config.toml
norm = "layernorm"
norm_place = "pre"
beta2 = 0.99
decay_fraction = 0.777
seq_len = 256
doc_mask = true
Each number is 128 + 24 x the weight over its row's rms, rounded and kept within 0 to 255. Layers, rows and columns count from 0. The size above them is the row's rms in percent of the matrix's.

# layer 5 MLP down, 128x512, rms 0.124, rows 0-104, columns 0-63
size [104  92  98  96 111 116 100  95  93 110 104  99  99  96 103  96  99 113  96  94  97 108  97  99  92 100  98 102 103 101 101  95  92 101 108  94  97  95  95  97 101 102 104 103  97 102  97  90  95 103  94  96  98 104  95  99  93  99 104  99 101 113  95 103  89 112  95  92  99  98  92  98 146  99 100  97  98  91  95 107 112 103 100 106  96 106  92  92  94  93 102 106  90  96  99 103 101  92 101 105  97 103 103 102 101]
[[136  97 111 159 138 137 155 107 128 113 118 189  94 160 128 148 118  76 132 125 122 175 101 104 159 141 117 141 106 126  74 119 123 120 149 155 137 127 145 142 105 112 148 174 120 138 147 151 112  91  94 155 136 182 142 113 106 116 119 111 130 105 138 130]
 [117 102 148 135 136 136 134 104 128 117 142 114 100 142 174 205 126 115  86 146 116 127 159 114 160 121 144 126  80 133 109 123 137 149 139 137 132 102 146 140 143  97 158 136 146  64 120 151 149 121 162 152 147  87 117 136 104 116 133 121 116 157 114  75]
 [ 96 130  96 144 130 144 146 122 105 106 136 152 161 129 127 128 136  74 135 103 112 142 134 137 116  98  99 124 140 103 119 115 101 121 114 123 112 106 135  69 197  91 152 153 140 189  82 105 125  90 117 149 140 109 147 128 136 145 129  85 193 146 142 120]
 [ 79  93 108 133 109 121 149 156  81 135 127  66 131 129  78 109 143 145 186  86 126 156 116 142 134 125 156 107 146 146  98  85 161 115 168 150 136 126 130 160 152 146 125 120 115 131 133 100  91 127 137 147 112 106 155 136 130 148 184 121 127 117  92 105]
 [130 108 132 169 152 139 153 183 157 143  78 120  96 109 150 123 148 151 112 142 155 128 138 104 125 156 121 141 139  98 156 150 179 116 134 129 101 152 125 110 136 149 170 148 115 113 162 127 110 142 113 121 124 118 141  96 109 147 132 129 131 143 113 100]
 [138 140 139 152 108 129 119 161 161  95 105 108 137 107 112 104 105 127 140 117 159 173 170 144 163 129 137 105 126  72  94 136 154 116 140  93  92 106 132 109 143 142 146 133 104 169 106 130  97 115 114 142 143  96 124 135 112 146  99 119 146  82 128 155]
 [137 113 143 158 176 109 101 171 111 153 160 140 128 108 111  78 136 124 148 114 162 119 134 129 125 133  88 146 157 100 138 107 136 126 146 127 113 102 111 107 130 153  98 168 156 124 104 126 130 141 119 155 124 143 107 107 150 117 128 197 134 120 166 107]
 [125 159 152 125 101  83 125  87 115 138 118 111 116 125  79 171 138 164 124 118  98 119 101  96 110 127 103 117 118 124 113 187 105 126 106 121 135 116 150 105 146 111 106 140 128  85 124 153  82 130 130 116 132  91  51  97 120 119  99 122 133 135 116  98]
 [113  65 157 130 119 138 152 171 160 122 109  85  87 136 136  87 108 130 142 111 133 112 142 137 175 149 132 121 136  85 126 118 105 136 148  81 107 140 104 134  80 149 138 121 117 119 124 122 123 149 151 144 133 197 106 134 146 123 151 147 151 123 121 151]
 [126 162 137 135 140 157 104 150 158 146 139 126 111 146 149 125 106 123 119 111 115 143 155  89 190 181  96 115 104 155  92  54 108 123 168 104 109  95  97 143 103 114 124 138 133 137 108 126 118 138 137 116  95 159 130 117 145 126 162 123 133 128  90 142]
 [131 143 151 111 101  98 154  92 129  98  97 115  99 134 133 155 163  91 173 132 133 148 106 123 165 125 144 177 157 143 129 135 106 118 157  99 134 136 124 135 125 119 103 109  93 147  88 145 118 166 162 146  93 132 142 151 186 112 146 173 117 115 157 138]
 [139 117  75 116 133 125 106 115 132 180 148 141 148 153 141 170 148 132 130  90 147 159 128 126 145 139 114 101 177 177 109 122 124 171 114 136 156 121 127 139 139 141  66 132 153 132 137 113 165  85 134 137 133 141 125 117 134  95 109 103 129 137 148 139]
 [117 169  83 129 132 119 134 126 132 116 125 188 125 156 121  96 112 103  87 125 189  99 144 129 164 135 129 150 101 142  97 151 163 128 125 118  92 161 118 123 105 109 106 126 178 126 120  93 115 107 120 124 159 129 148 118 111 136 167 105 156 138 126 188]
 [130 140 110 127 171 155 101 166 104 134 141 153 145 146 135 163 130 134 166 192 111 117 115 133 160 132 133 182  83 103 139 149  85 112 145 118 105  84 122 137 179 121 155 165 104 155 109 142 112 120  94 121 114 161  92 128 142 136 184 122 100 106 171 121]
 [106 180 155 135 114 128 124 140 146 139 161 114 108 163 100  98  94 108 112 135 146 167 127 133 141 174 126 158 158 176 154 137  86 158  95 126 129 102 157 138  89  80 149 117 146 139 139 120 108 147 156 134 125 122 155 111 102 158  96 114 141 142 143 130]
 [138  85 109 102 115 143 134 129 116 124 128 127 116 140 167 123 137 125  97 125 147 119 130 103 148 147 142 163 126 103 136 151  78 133 100  89 190 142 104  90 110 120 118 112  99 103 117 140 170  67 120 117 129 145 135 173 130 129 108 167 109 148 146 123]
 [111 153 175 125 134 158 158 124 158 143 154 138 120 105 158 107 110 119 133 126 118 129 146 147 139 106  88  84 117 172 161 132 115 115 145 131 112 158 116 128 161 122 196  96 129  72 162 109  88 128 139 173 128  88 150  90 125 101 100 188 149  98 112 144]
 [114 139  96 107 159 125 161 121 149 118  83 112 163  93 119 126 156 102 112  78  97 155 135 117 123  93  97 116  87 165 143 104 130 130 111 140 106 145 111 105 112 123 130 136 143 115 142 111 124  60 114 161 133 130 128 189 142 118 131 143 163 121 137 121]
 [162 157 118 115 133 172 120 146 143 133 149 160 153 110 118 120 116 139  82 128 152 106 164 114 144 133 169 141 100  68 156 148 134 164 126 142 117 134 134 117 118 156 110 115 141 113 133 162 107 151 136 167 123 152 146  94 122 170 107 136 111 121  98 121]
 [126 101 112 126  92 106 103 100 125 105 108 107 124 134 111 103  99 145 113 129 156 137 160 149 111 124 146 160 126 130 117  99 125 113 132 106 110 146 126 110 140 108 109 119  70 129 124 164 109 114 115  95 116  82 139 127 113 136 160  87 129 111 139 118]
 [123 138 145 118 126 125  93 134  93  79 147 144 128 120 129 155 155  95 134 126 108 135 144  96  54 106 183  87  87 121 109 133  99 117 158 139 137 111 169 117  94 148 124 143 101 120 114 160 152 167 120 109 133 112 150 129 138 106 186 138 109 128 110  85]
 [132 109 143 178 181 143 137 127 159 138 165 175  61 135 122 142 144 148 113 110 136 164 145 107  61 129 160 111 143  80 101 135  92 120  87 122 155 148 138 131 107 114 133 150 162 105 123 168 121 185 145  87 110 124 138  87 172 128 173  96 127 149 157 142]
 [123 117 138 111 151  97 134 105 145 152 147 132 145 141 149 142 166 160 141 121 135 165 110 119 141 142  90 141 107 175 103 112 102 114 123 148 131 129 138 102 152 121 150 173 136 192 164 134 134 153 151 152 141 130 142  91 120 135 141  92 155 118  86 166]
 [134 106 105 150 131 124 152  88  94 118 128 146 117  97 124 132 149 105 114 142  81 141 123 132 110 103 160 110  87 123 118 160 135 162  94 106 160 136 149 123 164 140 118 129 119 115 122 118 136 112 143 126 163 112 137 156 186  87 126 123 128 132 177  91]
 [122 113 152  99 149 132 126 122 178 147 146 122 145 120 105 152 119 154  48 133 131 133 133 107 171 154 122 124 103 158 112 117 108 143 121 174 103 176 116 148 145 110 152 121 116 122 131 163 188 132 119 120 100 116 167 118 121 122 148 114 107 165 148  89]
 [141 124 122 144 131 106 179 121 142 109 131 150  93  86 122 158 145 122 119 133 102 146 118 123 141 106 125  93  87 118 156 111 116 152 167 121 132 156 118 128 150  96 146 130 120 150 152 131 112 104 144 100 117 149  91 143 130 122 213 111 117 140 127 149]
 [153 131 130 107  94 160 137 141 147 122 102 144 128 102 123 164 125 140 105 169 169  88 121 159 146 141 124 160 117 161 120 146 119 125 138 131 115 102 151 117 132 138 130 121 126  97 115 107 102 135 113 101 146 173  95 123 135 166 103 103 125 141 151 137]
 [116 107 171 128 145 126 121 162 120 100 161 123 128  69 112  93 149 146 131  96 173 138 118  78 118 129 135 157 135 176 165 140 108 134  80 120 169 120 153  97 121 121 118 137 136 144 138 138 172 139 144 133 120 134 148 125  93  94 129 128 103 168  88 118]
 [ 98 152 149 133  93 110 166 149 143 112 112 120 111 155 114 117 145  96 122 121 142 101 162 119 139 117  88 125 102 146 160  86 115 109 122  88 133 135 142 159 141 147 156 107 168  88 161  99 117  98 131 144 146 163  77 100 105 146  95 119 166  96 143 113]
 [127 103 176 122 177 149 127 117  89 138 142 167 127 107 131 117 121 121 133 121 117 141 115  97 147 160 119 130 121 152  81 123  86 127 147 135 121 146 127 122 120 111 131 122 132 155 160 121 175 122  92 133 155 110  87 115 115 142 191 146 105 160 138 121]
 [147 141 141 138 127 133 152  90 124 120 108 104 148 145 177  93 133 119 179 109 131 196 118 152 138 154 162 168  83 169  76 133 159 118 109 133  76 125  91 129 111 155 100 130 127 122 124 133  74 115 117 133 132 177 139 144 108 120 116 124 112 139 118 152]
 [124 139 131 103  95 170 158  85 156 128 133 108 139 140 134  69 136 154 127 146  91  93 111 149 107 128 124 102 137 103 132 147  92 126 156 136 117 146 112 144 119 166 146 146 103 133 135 151 162 118 146 145 144 157 126 154  85 132 136 149 104 121  92 155]
 [137 129 161 148  88  98 143 158 115 118 133  51 137 134 132 100 105 160 135 130 137 136 153 131 155 167 176  93 135 119  92 130 130 149 125  83 147 160 126 122  98  97  95 121 131 119 114 137 137 173 104 107 130 175 129 119 124 114 118 129 122 165 141 141]
 [102  96 167 154 166 140 133 120 132 130 115 136 137 127 172 102 105 162 113 134 141 170 118 144  96 115 126 117 124 167 142 109 117 117 136 140 141 128  99 141 113 131 161 137 133 116  91 131 150 103 133 123  89 171 144 142 130 132 102 100 132 149 179 151]
 [ 99 168  78 151 151 140  84 120  86 116 133 135 139 119 179 137 152 164 121 161 110 117  97 146 146 141 127 123 150 143 137 132 113 112 141 114 108 155 163 121 103 133 142 136 105 134  96 143 113  94 134 154 138 163 157 106 131 140 129  82 134 114 161 155]
 [126 121 102 117 126 102 138 124 119 153 140 159 102 133 127 136 143 142 137  83 151 102 100 138 118 126 109 123 155 120 104 125 127 176 104 162 100 148 119 139 150 126 146 104 121 154 157 143 145 107 135 163 108 114 120 116 160 109 146 111  99  93  81 145]
 [120 137 134 108  88 126 107  98 130 101 112 177 124 144 107 134 175 140 153 111 108  76 110 132  72 142 116 104 142 151 138 119  88 109 114 110 138 159 128  96 120 117 143 103 166 134 136 129 138 124 102 114 127  75 140 137  99 126 151 145 127 144 106 147]
 [106 178 105 124 143 113 143 143 166 120 173 152 156 152 118  88 147  99 121 141 151  80 144  94 137 111 122 160 155  67 137 142 111 164 118 116 106 116 130  89 132 118  93  97 167 110 108 146 126 144 107  82 124 166 119 157 110 125 150 119 119 107  99 136]
 [183  97 105 176 126 155 111 126 187 175  95  68 158 116 150 135 113 138 162 119 124 124 138  91 155 163 122  98 137 121 109 101 182 124 135 113  95 131 146 106 113 115 146 127 124 129 154 120 127  80 155 113 127  95 120 123 163 153 120 121 118 103 146 159]
 [105 106 124 158 107  91 136 133 134 170 129  96 156 124  92 131 138 141 122 148 114 142 145 128 163  93 138 125 147 129 122 188  80 108 135 191 146 156 127 104 104 141 150 130 127 154 163 151 101 142 132 122 128 147 150 129 138 113 122  78 152 143 103  79]
 [119  88 153 138 105  93 126 138 165 136 110 200 144 148  98 138 126  78 130 159 100 100 102 152 107 132 139 118 116 115 156  72  99 117 121 129 152 133 116  99 138 167 145  78 123 155 109 137 145 133 133 109  90 137 118 137 110 149 137 124 111 127 107 129]
 [154  94 116  90 134 143 104 107 135  99 136 100 108 124 154 157 144 107  79 100  68 129 106 107 131 142 136 127 106 101 128 137 136  93 144  83 109 133 116 101 103 136 143 129 103 105 129 138 115  83 135 168 107 171 129 102 126  97 117 143 104  67 126 102]
 [145 134 155  99  80 184  65 115 103 109 108 106 137 146  93 140 121 108  89 103 147 133 116 128 134 171 108 128 101 161 143 148 121 129 139 134 133 191 136 108 100 125 114 176 112 134 156 114 127 155 121 138 122  89 130 157 172 129 128 139 113 143 201 129]
 [130 136 125 121 182 140 129 117 135 132 160 148 122 136 124 109 145 132 156 182 151 119  85 169 132 122 134 149 150 102 142 100 141 171  92 145 126 157 170 154 131  83 138 104 101  87 114 143 157 135 113 131 116 120 136  97  99 134 112  84 154 107 169 121]
 [130 146 186 166 145 133 167 144 190 133 131 133 129 120 127 134 125 142 147 163 166 176  96 102 220 104 130 145 121 164 118 151 150  99 120 168 136 100 133 146 138 122 123 125 127 123 141 108 165 136 104 144 127 131 117 128 138  97 143 137 119 156 107 130]
 [124 109 117 144  94 128 126 152 139 117 134 134 117 122 111 121 132 145 113 110 147  97 128 120 132 129 134 106 125 128 100 136 128 124  95 127 112 108 167 100 126 122 139 111 115  71 161 120 136 157 163 101 135 127 108 112 132 131 136 156 108 103 108  73]
 [149  98 143 129 101 157 109 141 102 114 105 187 151 124  92 129 136 159 129  79 168 104 169 133 137 163 138 113 102 137 140 125 114 113  99 148 107 170 105 144 131 136 100 129  90 109 148 122 123 127 128 131 135  86 127 116 159 104 124 168 103  73 145 152]
 [ 90 141 102 157 124 122 114 135 109 121 140 185 125  98 106 111 136 107  72 116 127 169  92 139 150 116 105 146 148 112 108 104 138 125 109 135  82 122 135 140 133 100 142 137 138 104 121 120  99 104  97 143 109 139 127 135 158 136 166 146 131 126 126 129]
 [120 150 164 151  92 149  84 163 146 133 119 101 124 126 126 153 155  90  97 126 166 139 117 162 148 143 123 123 155 135 120 142 104 142 102 150  99  69 129 104 113 136 149 131 161 113 105 113  62 142 137 138 152 127 138 121 108 126 111 155 110 136 165 115]
 [170 135 142 133 159 145 145 135  99 121 109 113 103 108 118 143 119 145 140  67 133 161  95 100  77 103  98 106 121 163 130 110 128  88 134 124 100 131  93 128 137 151 133 123 129 106 116  95 149 135 120  94 145 131 122 107  96 103 134 141 120 146 156  99]
 [159 145 167 141  93  81 100 137 124 138 149 126 123 119 134  96 142 122 115 141 139 124 144 127 151 155 108  81 117  75  92 107 115 161 120 141  70  82 121 159 131  96 139  90 164 118 101 162  97 142 134  99 105  64  82  95 102 145 108  74 142 129 119 138]
 [125 118 132 130 139 108 120  61 122 110 128 166  81 117 148 106  91 165 161 128 137 151 101 143 158 111 123  77 152 108 133 163 138 103 154 165 137 136  88 106 125 118  84 126 162 128 125 117  77 175 122  98 130  91 139 104 107 119 124 138 147 151 146 154]
 [139 146 104  81 115 124  86 154 129 111 149 211  93 115 126 126 107 134 148 137 168  88 119 100 114 114 111 159 118 136 160 111 155  98 114 143 134 149 129 110 184 130 116 104 134 114 138 128 157 130 140 102 133  85  90 149 113 160 141 126 154 121  64 138]
 [130 125  77 134 127 201  99 116 114  93 126  92 203 146 120 151 157  92 105  96  91 118 121 137 103 165 132 138 109 128 141 115 149 177 124 169 123 153 129 152 124 113  90 147 149 129 111 150 137 141  95 109 128 111 118 164 146 169  91 112 130 155 144 140]
 [103 129 148 134 170 143  97 108  83 174 127 133 106  81 124 163 113 197 145 133 137 150 135 145 123 133 116 151 111 109 111 108  99 157 103 111 122 194 120 102  71 130  99 127 157 126 137 107 164 130 125  97 131 142 141 155 120  72 148 154 120 156 134 134]
 [ 80 155 131 154 125 137  93 113 157  91 129 115 159 120 135 129 126 106  94 126  79 128 147 111  99  93 139 127 155 119  97 139 138 105 166  93 122 171 100 130 156 160 147 156 124 131 132 134 153 110  66  98 153 110 136 163 163 102 144  96 130 124 124 130]
 [129 154 172 130 120 122 136 112  86  95 112 129 129 116  90 108 142 147 109 135 131  79 167 108 113 133 146 147 119 143 114 121 147 146 134 129 121 144 147 141 117  99 112 141 152 106 137 102 168 132 157 133 142  81 116 117 133 120 152 136 160 139 162 122]
 [136 125 139 158 116 124 146 157 149  92 166 155 124 157 114 155 129  94 129 119 117 122 117 126 116 126 110 144 116 156 104 106 108 103 130 125 154 149  84  98 117 144 108 115  91 142 109 117 160 146 106 140 144 161 150 120 158 202 125 148 158 100 111 130]
 [163 160 140 105 155 104 157 124  61 151 139 149 154 166 137 133 119 166 135 109 147 115 135 137 102 155 128 158 125 130 128 122 102 147  68 156 167 145 123 133 122  96 135 126 135 126 101 150 100 102 112 129 160 156 143 181 152 109 164 113 171 160 124 123]
 [121 139 129 159  82 152 103 144 138 108 120 111 115 109  98 138 131 153 171 128 144 170 131 112 124 161  66 130 146  95  70 146 107 120 147 139 149 115 142 140 132 138 154 111 172 152 119 132 150 116 115 130 133 130  86 138  97 135 145 106 135 150  76 139]
 [111 142 123 151 138 144 157 145 134 139 136  76 148 142 144 129 130 132 144 133 131 118 123  93 140 137 138 116 151 149 102 110 127 110 139 133 118 125 124 132 150 115 108 116 104  87  79 131  91 121 132 120 102 183 162 121 115 127 137 183 157 172  86 142]
 [124 133 148 159 150 105 144 159 150 102 124 126 156 129 141 101 163  96 109  87 158 134 140 134 117 130  87 129  94 141 140 116 112 124 150 149 120 125 122 103 157 133 120 130 136 115 117 147  90 153 147 153 156 120 134 137 133  92 115 115 156 130 109 130]
 [150 120 129 128  89 127  96  98 137 129 140 133 104 134 137 145 125  96 116 169 151 110 148 131 142 107 143 115 115 163 143 128  96 110 141 150 122 118 140 118 180 165 178 154 100 116 141 133  46 111 192 127 120 101 142 127 140 112 148 167  95 128 125 121]
 [117 107 122 116  84 161  95 162 133 141 151 123 122 124 138 146 154 166 107 137 167 206 159 116 126 141 164 151 123 117 124 138 137 170 129 140 133 174 143 128 147 155 133 156 135 163 142 113 122 155 125 140 147 136 140 133 172 131 128  84  98 149 138 127]
 [137 159 156 110 123 133 111 127 192 113  97 160 109 123 112 106  65 137 164 117 137 121 106 113 161 139  94 107 109 117  96 149  97 125 138 121 104 145 102 101 111 135 153 130 137 131 189 142 166 130 122 158 121 111 105 114 140 143 139  97 154 135  61 124]
 [ 85 185 108 124  89 103 124 125 139 144 146 130 132 141 142 113 119 124 165 125 131 149 162 114 159  87 139 125 131 132 137 132 140  98 163  97 131  95 154 138 133 109 153 173 101 126 104 106 132 134 122 105 140 105 135  82 146 124 121 113 154 134  95 139]
 [121 149 138  96 124 134  96 101 160 123 111 112 158 129 120 106 140 122  92 187 105 123 163 175 171 155 162 137 106 152  87 131 161 133 120 141 114  98 133 152 119 142 127 133 107 121 163  98 188 131 119 118 137  88  98  94 127 118 125 104 130 145  73  93]
 [166 143 138 163 144 127 120 148 160 130 113 134 106 117 127 127 123  92 113 124 143 112 148 155 139 135 107 197 124 140 144 119 123 149 167 101 112 119 137 127 127 102 115 111 135 141 122 114 123  99 169  78 127 145 127 157 135 141 111 143 138 149 124 128]
 [135 105 118 148 159 151 197 110 121 121 142 131 126 116  92 143 109 127 142 144  84 134  98 111 138 178 166 118 172 136 123 151 138 114 180 120 152 129 124 150 142 115 144 110 123 156 120 151  96 160 128 164 148 155 157 113 127 140 137 149 123  97 145 100]
 [116 146 138 133 120 130 129  82 115 126 171 100 105 131  98 145 124 119 119 186  96 120 134 132 160 175 144 116 147 139 100 136 138 135 151 110 151 169 149 111 159  75 131 135 156 136 139 130 125  68 130 175  91 102 108 138 154 114 112 131 155 169 125 155]
 [143 113 122 140 131 133 148 142 150 173 143 135 159 124 143 133 190 128 183 137 119  86 130 184 100 136 110 124 139 139 148 120  75 116 142 113 139 121 116 145 106 157 137 138 164 114 110 100 120 177  91 131 119 133 143 146 122  92 101 104 162 161 154 105]
 [139 117 145 109 144 159 142 143 131 120 169 191 130 124 167 142 138 116 110 126 127 144 120 114  96 127 139  90 126 154 140 133  81 101 160 133 176 131 109 146  86 132 138  94 130 119  92 154 142 101 138 166 140 111 143 136 118 115 144 112 126  86 211 104]
 [103 113 107 107  66 129 153 113 158 142 108  87 126 145 152 127  69 123  93 130 144 175 121 116 137 109 169 138 117 136 124 110 128 131 130 136 144 102 106 117 115 147 121 106 144 159 138 118 155 134  98 168 118 117 112 106  83 139  94 130  91 147 153 101]
 [106 133  96 109 101 147 112 136 108 118 137 153 155 132 129  81 142 136  88 151 135 117 122 133 130 139 124  99 124 133 134 120 148 131 159 139 148 142 142 163 117 113 130 111 157 156 109 129 152 123  98 163 119 121 127 129 107 170 174  79 130 116 122 156]
 [142 148 145 104 135 161 104 128 127 157 100  84 140 150  92  99 145 130 143 118 103 163 143 108 133 164  78  98 122 140 122 118 128 105 146 100  99 120 109 144 125 127 130 121 117 112 143 126 109 142  99  68 131 112 139 109  79 134 135 104 124 102  79  84]
 [129 142 130 116 147 143 128 144 151 123 144  86  57 140 147 136 106 190  76 116 148 139 124 139 167 164 146 110 163 104 176  74 137 143 143 146  96  85 131 114 145 125 135  88 171 119 147 148 134 116 136 153 155  96 137 111 107 126 159 123 147 162 109 140]
 [145 137  92  93 117 114 114 142  73 140 151  69 107  96 109 187  89 121 141 153 174 137 137 140 151 148 143 155 149  94 127 134 138 128 124 132 117 154 157  89 119 146 149 136 135 125  93 123  94 168 126 123 133 167 135 116 144 115 118 153 131 163 141  91]
 [139 157 156 150 117  98 154 137 120 134 141 130 112 112 127 118 111 113 161 132 131  69 120  91 131 136 115  47 114 113 139 133 125 130 125 126 135 129 126 121 151 153 153 163 131 137 138 114 147 131 131  92  93 165 121  96 112 151 169 135  60 138 185 105]
 [169 136 109 111  91 114 156 126 124 165 113 147 116 167 136 120 142 123 134 129 137 113 115 118 133 141 111 123  96 140 180 131 110 138 147 110 127 142 140  83 129  79 125 162 105 130 133 167 135 167 129 149 170 112 139 136 123 142 112 137 133 119 141 121]
 [136 119 140 107  88 110  91 148 141 157 110 121 128 182 150 130 147 150 129 132 134 155 126 145 149 118 112 131 103 122 104 168 125  97 122 113 129 134 128 140  86 134 108 106  72  71 165 142 112 172 120 119 168 122 129 105 162 122  57  95 109 131  87 112]
 [114 116 155 147 131 146  83 132 129 121 162 105 121 129 141 147  96 159 159 127 141 167 165 111 147 119 134 105 116 168 138 138 118 135 114 150 138 113 120 127 121 151 119 192 137 167 138 140 132  97 120 120 130 138 101 140 117 144 114 163 125 125  93 145]
 [141 126  98 171  58 162  99 168 110 125 143  77 133 155 136 132 151 106 132 142 158 149 160 120 154 138  95 143 198 132 135 108 168 153 137 134 160 105 111 137 157  63 136 135 137 129 113 143 102  82 128 155 111 113 145 161 142 122 113 124 111 143 168 156]
 [ 71  98 138 132 101 137 112  80 146 155 105 172 143 128 134 127 186 110 122 133  78 136 119 111 137 171 122 154 124 158 154 146 110 115 133 127  94 104 138 132 158  97 135 126 132 137 173 104 116  85 129 113 173  92 104  87 150 121 107 165 139 134 101 144]
 [136 131 116 155 176 130 127 114 159 123 105 128 138  84 118 124  71 154 107 123  87 167 143 128 166 114  98 143 121 141 112 102 166 125 132 133 115 155 143 137 127 157 129 131 129 126 146 131  96 126 156 143 135  72 125 134 140 109 146 123 143 112 114 141]
 [146 153 131 104 123 122 132 150 113 144 116 179 139 110 125 128 116 163 150 121 114 145 221 120 117 135 103 103 135 139 144 133 126 128 132 141 126 147 119 148 143 119 167 146 127  91 121 105 142 135 132 106 112 119 126 108 143 112 165 113 105 123 117 123]
 [114 127 155 118  98 114 122 139 111 131 140 114  73 135 104 122 115 160  85 131 159 146 119  85 182 112 134 106 122 174  85 114 132 132 154 134  98 129 154 153  92 125 151 130 126 105 126 108  83 152 134 126 164 164  99 167 128  78 160  95 133 130 126 124]
 [105 118 107 177 140 155 115 135 142 170 134 112  90 110 106 110 122 138 138 152 103 162 156 134 103 151 157 166 120 115 150 106 136  83 143 130 140  82 121 127 111  89 134 156 175 110  79 145 163 143 121 133  79 184 143 129 126 168 138 158  81 127 137 123]
 [147 160 101 137 143 101 167 126  94  76 148 121  90 140 101 116 121 155 112 118 114 156 126 101 113 180 135 130 124 102 101 152 119 120 159 125 136 152 144 138 132 133 155 162 171 141 138 127 116 128  90 131 156 157 141 102 133 110 125 136 105 129 131 111]
 [123  94 123 146 160 109 110 142 161 143 111 105 151 115 150 116 137 151 184 136 106 174 118 141 137 142 139 116 161  93 132 121 173 160 133 124 101 136 134 142 120 101 174 120 132  80 119 112 122 200 144 132 140 126 126 118 103 110 122 167 115 118 121  96]
 [152  89 148 137  98 133 182 139 153 151 146 149 117 163 152 122 143 142 146  92 155 174  90 123 155 185 129 114 140 149 149 119 141 113  86 146 102 112 129 125 142 136 147 161 110 143 103 146 107 155  67 150 124 168  96 111 128 153 124 146 125 135 151 126]
 [159 140 142 164 117 101 125 118 122 134 119 133 130 109 110 155 138 141 139  85 133 170 143 167 166 130 128 121 144 110 160 105 128 106 145 128 110 128 103 135 129 105 177 137  97 135  75 111  87 113 105 170 102 166 126 157 121 169  90 147 116 123  81 107]
 [110  89 144 111 101 113 129 131  73 120 156 101 162 136 159 114 153 117 140 152 103 117 129 134 109 131 134 104 141 121 174 131 118 161 147 127 117 131 135 109 111 142 118 120 152  50 145 147 135 146 139 116 128 125 117 125 155 128 109 135 105 142 131 131]
 [139  96 142 122 125 145  96 116 126 114 110 108 124 140 115 121 132 105 143 139 186 137 143 130 133 121 160  99 143 124 120  71 127 100 147 114 157 151 135 148  99 127 138 109 150 128 127 106 126 134 111 128 190  64 149  83 159 170 140 120 135  97 111 125]
 [133 135 153 128 145 118 132 153 151 129  94 153 128  79  95  88  76 121  90 162 157 142 104 122 100 117  93 103 131 148 138 121 136 124 135 147  93  90 119 169  93 167 157  93 112 137 109 122  91  93 143  90 162 146  75 123 121 108 144 108 161 142 110  81]
 [153 122 136 115 126 131 105 119 132  95 144 124 130 141 128 114 148  91  84 109 148 123 111 126 142 108 137 131  75  88 124 147 120 134 122 128 150 141 156 153 128 114  90 137 110 116 179 157 130 137 143 136 109  79 146 163 128 131 125 131 122 122 100 128]
 [155 167 130 100 100  80  79  88 112  96 131 129 143 145 112 149 152 135 156 112 115 117 140 136  94 150 127  71 178 159 130 102 139 151 106 107  90 128 116 163 143  94 110 146 166 114 125 183 119 161 121 145  89  75 135 175 155 110 156 134 148 137  82 137]
 [171 110 112 165 144 163 158 144  93 140 108 153 102 120 175 134 157 124 118 126 119 123 123 170 102  87 119 141 101 147 100  91 147 138 143  97 112 182 123 171 102 109 129 145 130 101 161 140 134 145 104 117 113 138 162 128 113 137 137 143  88 106 161 123]
 [112 138 123 153 128  87 166 148 144  72 103 149  85 119 154 140  79 118 143 133 129 102 167 127 102 132  99 147 116 105 111 124 156 122 137 138 141 122 134  80 129 142 120 120 105 149 127 122 187 128 156 169 118 136 116  80 130 141 143 108 122 131 129 115]
 [130 145 135  90 167 122 141 124 129 108 130 154 107 115  89 120 135 117 133 122 107 129 143 135 156 130 134 175 151 154 150 111 147 150 125 132 121 112 129 138 150 118 115  96 150 128 133 125 125 112 121 153 155 117 119 140 139 118 164 116  92 132 123 109]
 [166 130 116 173  89 167 125  85 171 133  93 141 121 170 154  99 145 175 138 152 119 132  99 147 148 187 145 128 119 105 132 150 141 166 124  92 115 111 130 139  87 132 157 115 134  97 158 152  86 153 140 107 157  94 118  67 124 121 139 103 145 157 136 151]
 [118 155 105 131 121 140 147 128 167 117 130 123 122 139 174 148 121 101 127 147 161 109 126 109 115 122 143 142 149 158 129 132 123 149 128 140 133 114 126  99 141 145 141 108 157 139 142 138 111 106 158 139 126 161 124 117 141 122 161 136 129 135 113 124]
 [ 93 205 127 112  90 116 128 161 153 139 170  76 122 133 113 114 131  91 184 126 139  87 123 120 104 110 111 113 118 127 127 119 136 128 130 146 128 149 156 112 110 155 114 146 109 122 163 125  52 118 120  88 120 189 110 124 132 131 154 121 115 143 108  99]
 [109  95 136 124 129 113 134 170  88 102 109 155 103 162 133 135 118 126  57 128 139 140 167  88 142 108 125 113  90 141 112 110 127 116 118 137 111 118 104 100 118 104 153 134 107 130 122 112 170 139 175 134 121 115  98 151  89 168 112 143 132 141 131 129]
 [149 135 127 108 146 156  64 110 144 109 115 122 114 131 132 123  84 172 117  91 103 131 105 126 155 117 141 123 119  82  95 121 142 112 149 112  94 110 138 135  91 115 127 131 156 128 144 115 162 124 135 118 141 113 109 126 133 150 107  75 154  99 167 110]
 [181 130 138 165 175 168 124 130 119  99 150 121 134 141 116 134 175 140 123  99 130 116 146  95  91 147 151 113 128 119 124 115 130 121 141 107 141 161 132 129 139 138 129 106 157 129 140 136 169 148 118 130 158 140 145 132 114 145  82 153 102 111 180 176]]